{
  "hidden_act": "swiglu",
  "attn_scale": 0.125,
  "learning_rate": 0.00689,
  "beta1": 0.9,
  "decay_shape": "linear",
  "final_lr_fraction": 0.0
}
Each number is 200 + 20 x the weight over its row's rms, rounded and kept within 0 to 999. Layers, rows and columns count from 0. The size before them is the row's rms in percent of the matrix's.

# layer 11 MLP up, 1024x384, rms 0.0625, rows 541-552, columns 96-191
096,194,197,214,243,192,205,181,190,188,183,202,218,190,203,172,250,226,228,184,199,181,217,156,170,208,214,225,214,187,186,200,209,199,211,200,185,235,212,177,206,209,213,172,221,163,212,187,198,203,220,193,196,181,242,205,214,191,223,166,209,218,146,211,217,181,180,221,208,189,173,157,209,202,199,198,217,200,173,197,190,223,184,173,182,186,204,231,246,199,194,186,223,199,189,211,168
100,216,191,217,212,219,204,250,165,181,194,202,155,217,225,173,199,166,220,194,201,176,202,194,210,203,216,202,183,189,211,217,242,178,220,185,189,202,223,205,237,208,225,170,195,221,186,200,194,215,166,208,177,193,212,199,198,234,216,218,216,240,175,207,188,172,198,202,174,209,184,203,203,195,213,215,202,189,178,239,157,206,204,214,224,197,217,194,231,180,204,188,203,208,186,199,218
091,187,199,222,223,192,197,222,200,222,207,161,209,179,160,208,199,189,206,196,171,195,209,216,213,196,199,172,212,190,189,210,203,165,176,181,194,201,205,248,259,202,178,203,178,168,165,191,176,164,199,219,219,177,213,227,238,188,190,198,225,201,191,181,211,220,207,199,201,206,194,173,204,179,208,223,185,195,254,217,194,195,195,234,220,209,222,237,190,221,192,175,204,182,195,178,201
104,157,189,168,194,227,194,201,187,186,189,216,186,199,183,168,171,205,210,228,171,211,233,189,193,175,209,199,192,201,162,206,240,211,162,194,172,192,196,187,167,234,183,169,220,192,199,261,213,229,189,204,201,241,163,195,219,202,194,212,175,194,186,171,180,192,203,178,166,226,189,205,228,186,212,192,200,229,188,190,200,197,215,202,164,178,158,179,192,223,201,195,227,179,227,216,211
093,202,187,185,200,224,179,163,215,171,205,230,192,209,198,216,181,178,171,211,176,205,225,208,206,200,229,226,171,160,191,231,232,214,182,214,205,216,179,217,201,213,175,209,235,195,223,215,229,197,224,223,209,199,165,194,225,192,233,195,214,164,221,199,182,171,161,181,195,215,210,198,171,208,184,204,186,218,212,175,190,210,183,200,193,173,217,216,206,180,152,195,175,195,187,165,179
104,195,194,224,150,195,188,203,186,194,225,228,198,211,178,167,201,193,210,189,147,156,187,196,184,223,228,213,165,165,195,226,193,215,206,198,193,203,177,221,194,234,199,206,220,209,165,189,197,190,221,198,178,232,221,213,204,185,158,221,213,206,182,193,201,189,201,199,196,226,165,178,163,179,191,198,192,175,160,230,201,204,202,225,198,209,183,232,238,185,174,214,224,212,196,225,214
095,204,167,235,222,218,224,199,196,212,234,184,223,214,228,194,187,170,195,239,195,189,224,219,188,219,223,214,213,196,160,179,170,198,230,217,205,209,194,186,164,241,176,215,189,213,207,173,195,187,226,213,192,199,208,228,216,214,195,168,179,224,248,202,213,180,183,225,209,228,206,217,222,190,211,228,219,201,204,187,165,207,231,191,187,190,184,210,212,204,178,205,212,224,215,210,216
100,209,190,180,198,197,195,191,201,181,220,168,192,190,181,206,163,195,231,164,177,193,208,188,191,184,217,198,227,197,188,238,245,219,185,226,183,207,199,180,209,220,205,156,193,212,188,233,212,201,187,220,204,235,208,202,189,193,215,178,208,211,186,188,233,164,241,167,190,243,170,214,159,200,177,182,201,213,197,225,214,164,179,206,211,202,184,219,233,224,220,248,183,213,214,228,226
094,192,190,195,227,217,179,192,235,177,201,207,207,183,190,199,198,175,211,215,178,220,196,207,196,248,193,207,173,210,177,190,208,185,238,197,210,176,181,240,203,190,211,230,184,216,191,178,167,215,192,258,201,239,226,192,195,250,190,215,175,215,173,192,201,211,192,198,191,209,186,187,205,174,202,205,194,177,232,222,194,191,189,233,238,199,199,198,184,210,189,217,217,221,186,185,207
104,194,212,194,204,208,198,176,212,188,223,265,189,198,196,182,181,164,196,181,215,239,212,192,201,214,212,235,198,186,172,177,225,179,212,202,215,196,168,181,215,222,204,191,201,184,206,189,200,213,184,186,206,225,209,215,193,217,142,179,180,235,208,183,194,186,220,189,240,206,181,224,237,191,199,192,198,189,175,221,177,184,183,206,210,201,200,214,198,226,237,228,202,207,191,164,178
099,207,179,226,212,184,206,186,200,193,178,173,230,154,181,193,207,194,205,216,202,192,185,185,182,183,194,234,184,177,204,200,192,209,209,210,189,202,187,199,224,200,169,193,188,195,199,191,204,212,214,211,214,176,203,215,190,183,202,199,186,158,187,177,206,253,172,212,231,196,196,214,188,178,164,194,170,203,220,216,235,188,194,191,217,250,202,194,237,167,180,174,220,202,200,205,205
097,222,182,210,215,209,213,205,213,216,195,197,216,241,191,210,200,238,240,184,198,184,208,226,195,196,199,207,143,206,206,207,179,191,231,179,211,198,214,194,182,182,179,207,199,236,186,232,175,200,186,208,175,226,206,213,195,159,196,212,182,185,173,193,189,211,190,203,210,163,201,226,215,180,185,171,187,183,238,163,202,210,181,172,181,205,208,194,177,157,221,210,175,209,197,188,231
# layer 11 MLP down (transposed), 1024x384, rms 0.0331, rows 541-551, columns 96-191
097,181,205,191,204,213,188,206,218,196,186,219,188,198,187,218,208,211,224,187,189,204,190,189,227,208,200,161,197,224,220,174,204,210,183,199,165,192,207,211,231,222,192,206,187,206,192,178,180,170,201,201,183,217,230,215,177,215,159,213,196,218,183,222,192,199,217,198,228,250,205,186,190,203,176,192,179,190,176,205,235,228,177,212,178,203,172,183,220,244,208,206,235,198,185,166,199
101,199,237,258,198,203,224,198,218,192,172,184,238,203,229,198,222,189,205,192,221,220,239,202,220,203,234,189,187,195,218,205,180,198,235,207,162,187,178,184,198,187,200,206,190,175,214,255,172,188,191,208,238,189,222,221,179,205,210,214,193,176,220,170,186,190,247,181,197,209,183,164,197,195,176,174,182,203,190,168,201,226,223,226,210,193,199,190,199,194,184,203,175,196,222,190,190
090,228,208,203,209,203,224,213,198,196,218,162,150,213,201,206,228,168,199,230,170,212,217,194,178,207,222,210,202,225,203,203,236,212,216,156,197,189,206,222,202,230,222,159,170,213,201,218,186,197,236,223,165,214,192,214,198,234,189,205,230,238,190,196,183,211,211,202,223,187,187,200,178,173,214,189,207,176,211,222,226,203,216,196,235,176,178,181,191,219,212,204,183,206,224,206,244
100,190,215,189,208,212,173,228,191,195,197,177,210,206,196,208,177,217,206,188,204,210,174,209,203,223,212,209,202,183,184,189,224,220,201,204,209,212,174,234,178,181,182,198,220,172,231,202,237,195,190,174,201,202,191,183,218,194,156,200,217,200,171,227,211,193,203,207,213,234,187,236,179,209,221,159,170,186,174,213,186,234,169,240,213,202,160,231,233,198,211,176,186,192,181,231,182
091,193,195,221,200,175,237,173,194,171,212,180,189,214,224,220,232,156,194,214,189,179,209,177,185,231,224,179,190,211,242,217,232,192,197,199,209,192,209,196,210,227,180,223,207,197,210,206,191,207,224,197,189,173,190,217,188,139,228,191,192,183,175,206,191,195,179,198,199,190,224,224,196,198,179,211,191,221,163,208,196,212,205,193,201,207,205,202,195,248,219,188,186,183,204,197,191
098,219,236,194,222,204,213,199,230,200,185,192,209,174,210,188,210,239,198,194,219,198,194,174,199,187,167,183,193,229,203,191,206,198,217,187,205,208,241,181,165,205,211,191,238,195,183,214,237,209,190,204,224,163,183,205,204,212,234,207,195,181,202,184,190,190,206,200,207,207,229,180,184,213,209,206,212,180,232,177,212,210,237,186,191,194,189,198,233,197,174,237,203,163,205,192,184
097,179,210,192,163,211,192,227,210,222,194,195,205,192,218,199,188,161,202,179,216,186,219,179,214,194,209,192,191,226,195,203,208,198,190,204,213,192,199,204,183,163,199,194,225,199,212,198,171,197,200,227,191,206,204,189,208,205,210,195,205,206,204,193,184,166,204,191,221,183,220,206,182,223,190,170,197,186,209,184,222,180,216,210,185,206,134,176,198,183,179,221,178,199,210,216,202
101,202,212,197,190,198,194,189,199,217,190,194,175,207,208,181,231,226,186,202,177,210,175,148,202,153,177,205,203,218,231,191,185,205,191,186,238,187,204,219,203,226,197,214,193,231,224,170,176,219,196,189,225,200,197,219,195,185,185,227,229,200,185,210,190,175,198,209,210,169,224,230,183,209,237,175,240,157,241,188,197,171,155,188,208,163,179,205,213,192,216,196,184,175,218,197,180
094,192,183,216,213,186,213,160,176,234,221,191,196,210,191,195,206,218,171,205,207,221,204,184,176,186,165,211,213,182,197,205,202,215,176,227,231,232,215,212,190,214,196,232,218,245,212,214,210,173,181,173,191,179,189,224,207,169,207,193,184,174,199,189,220,184,183,212,227,221,146,217,214,173,210,216,206,195,237,197,197,189,159,209,192,210,197,223,194,199,210,202,226,213,208,214,220
101,219,203,195,178,216,191,219,217,198,221,210,182,199,218,207,225,184,197,177,185,187,211,208,197,189,202,198,243,220,189,183,182,196,168,191,226,198,205,205,202,198,184,202,165,192,197,206,193,161,179,202,237,203,214,194,184,191,189,215,178,194,214,183,165,227,199,200,189,217,210,218,198,192,223,180,216,206,170,222,184,208,204,232,196,208,225,160,201,207,212,232,199,183,214,201,207
097,184,220,226,177,216,186,184,219,193,204,188,224,186,225,240,233,197,199,187,181,222,178,176,184,196,196,210,193,189,198,209,194,198,205,219,204,192,224,169,166,211,173,209,191,162,182,199,245,154,207,189,184,227,198,187,219,208,203,185,175,192,216,204,196,236,159,202,209,215,206,200,195,199,190,219,200,181,212,191,196,208,220,209,214,190,189,241,222,180,199,200,207,158,231,199,204
# layer 11 MLP gate, 1024x384, rms 0.0603, rows 542-552, columns 96-191
102,198,222,191,236,207,161,217,175,213,203,183,176,206,237,201,210,197,185,207,207,210,187,136,246,195,226,144,169,196,195,194,198,221,245,189,172,193,200,202,198,173,250,197,185,175,233,154,189,222,192,170,204,170,210,168,233,241,222,211,179,244,177,222,177,203,186,209,178,170,192,200,209,230,196,186,181,210,228,220,201,198,207,196,239,196,205,175,190,226,226,217,208,219,174,191,218
089,192,245,224,189,185,196,215,233,207,213,202,218,187,202,209,198,189,156,197,197,194,227,213,216,173,205,208,192,201,201,178,219,196,197,220,192,231,158,226,223,223,168,203,223,193,162,200,205,165,225,204,205,126,228,194,203,200,171,224,186,207,192,178,192,223,195,168,206,199,223,196,212,217,177,194,191,187,209,243,187,211,224,166,195,202,150,210,174,155,208,204,204,209,217,203,192
097,183,229,192,206,228,207,179,215,202,150,179,246,197,207,184,211,175,224,198,221,194,228,193,210,188,197,183,178,155,191,203,184,182,226,212,229,224,179,230,205,185,218,208,175,212,213,204,196,189,173,204,188,214,213,179,226,210,202,193,218,230,204,184,222,178,203,237,207,199,187,176,230,206,244,212,222,223,194,230,231,192,169,204,183,227,248,205,235,210,172,218,205,186,174,174,202
095,189,209,191,180,190,195,165,175,195,181,199,202,173,211,192,183,183,215,200,182,199,170,219,236,183,197,222,203,193,221,192,178,159,215,195,172,163,190,208,198,184,226,200,202,172,181,151,241,221,171,191,200,200,174,204,206,216,214,210,232,198,198,227,177,180,214,220,179,227,187,190,200,213,172,192,225,214,200,186,216,204,188,174,192,192,209,211,161,206,227,206,187,199,198,193,180
105,191,163,199,190,177,199,176,197,214,228,204,173,249,190,193,228,193,178,196,232,221,190,178,201,241,189,196,209,222,232,138,209,183,186,192,188,197,213,199,187,195,187,200,202,188,247,224,227,225,166,192,202,175,205,208,173,230,206,174,196,249,197,180,194,194,164,183,229,218,182,175,221,217,197,214,192,242,210,211,192,217,226,153,180,184,244,214,206,199,223,210,213,191,185,172,205
098,207,215,215,230,195,180,150,209,155,209,214,205,207,190,201,210,211,230,211,241,210,206,214,216,170,192,216,223,183,196,178,227,197,228,182,200,212,165,181,191,194,205,215,197,208,227,194,205,182,190,177,206,205,204,220,167,233,205,230,189,209,192,209,185,195,220,187,189,197,173,182,188,203,214,177,206,233,195,182,222,198,220,226,183,207,216,199,154,181,250,179,191,210,185,201,177
102,182,165,151,177,209,191,215,214,207,228,184,189,190,198,192,213,185,184,231,175,222,189,220,190,238,202,191,224,170,165,207,187,206,180,207,183,184,198,183,211,236,199,198,213,199,217,186,147,208,196,204,210,171,220,214,215,204,221,184,209,197,205,163,211,201,216,216,217,172,220,185,207,214,183,186,224,213,200,217,200,198,164,206,188,237,192,191,223,221,190,230,198,204,180,176,185
096,211,213,208,209,155,162,181,208,207,214,164,244,233,185,181,188,219,210,184,204,184,233,211,194,231,173,218,207,221,198,183,204,184,194,195,212,190,222,186,184,200,209,214,226,214,199,214,203,186,176,206,209,215,207,225,194,128,193,193,173,195,165,186,195,182,242,208,214,212,191,182,206,177,193,196,212,178,168,206,185,255,184,195,202,222,209,211,184,202,150,209,229,180,213,239,224
102,170,222,200,204,187,212,210,190,178,168,215,196,194,205,164,194,203,211,258,192,210,229,162,211,168,214,185,168,205,184,202,215,183,191,205,192,215,203,236,198,245,208,182,202,175,177,162,238,215,221,220,219,208,229,187,205,171,216,190,197,171,196,234,213,218,160,201,193,200,176,172,154,204,163,196,192,167,185,202,191,213,201,218,184,216,179,203,204,200,189,156,193,204,184,191,194
099,203,181,173,219,198,199,208,192,234,201,209,216,217,203,194,180,217,212,184,237,173,187,192,217,182,222,218,202,185,186,200,183,201,223,189,182,201,207,200,180,207,233,155,192,203,211,177,206,217,185,216,223,186,218,196,217,194,187,178,217,187,199,211,167,187,221,210,194,199,212,205,186,201,217,201,208,192,199,231,232,193,211,232,213,168,173,220,215,213,192,217,153,204,207,250,200
093,208,196,194,186,184,173,184,233,193,194,214,200,213,143,194,212,239,217,206,236,220,178,207,205,196,181,185,168,182,206,244,190,161,201,206,216,191,222,247,194,201,190,179,226,203,202,203,191,203,206,199,227,245,217,222,206,196,195,186,205,212,179,204,190,206,208,190,190,208,193,217,194,227,193,208,205,190,177,158,203,194,230,205,179,186,185,195,184,204,221,187,180,216,166,192,182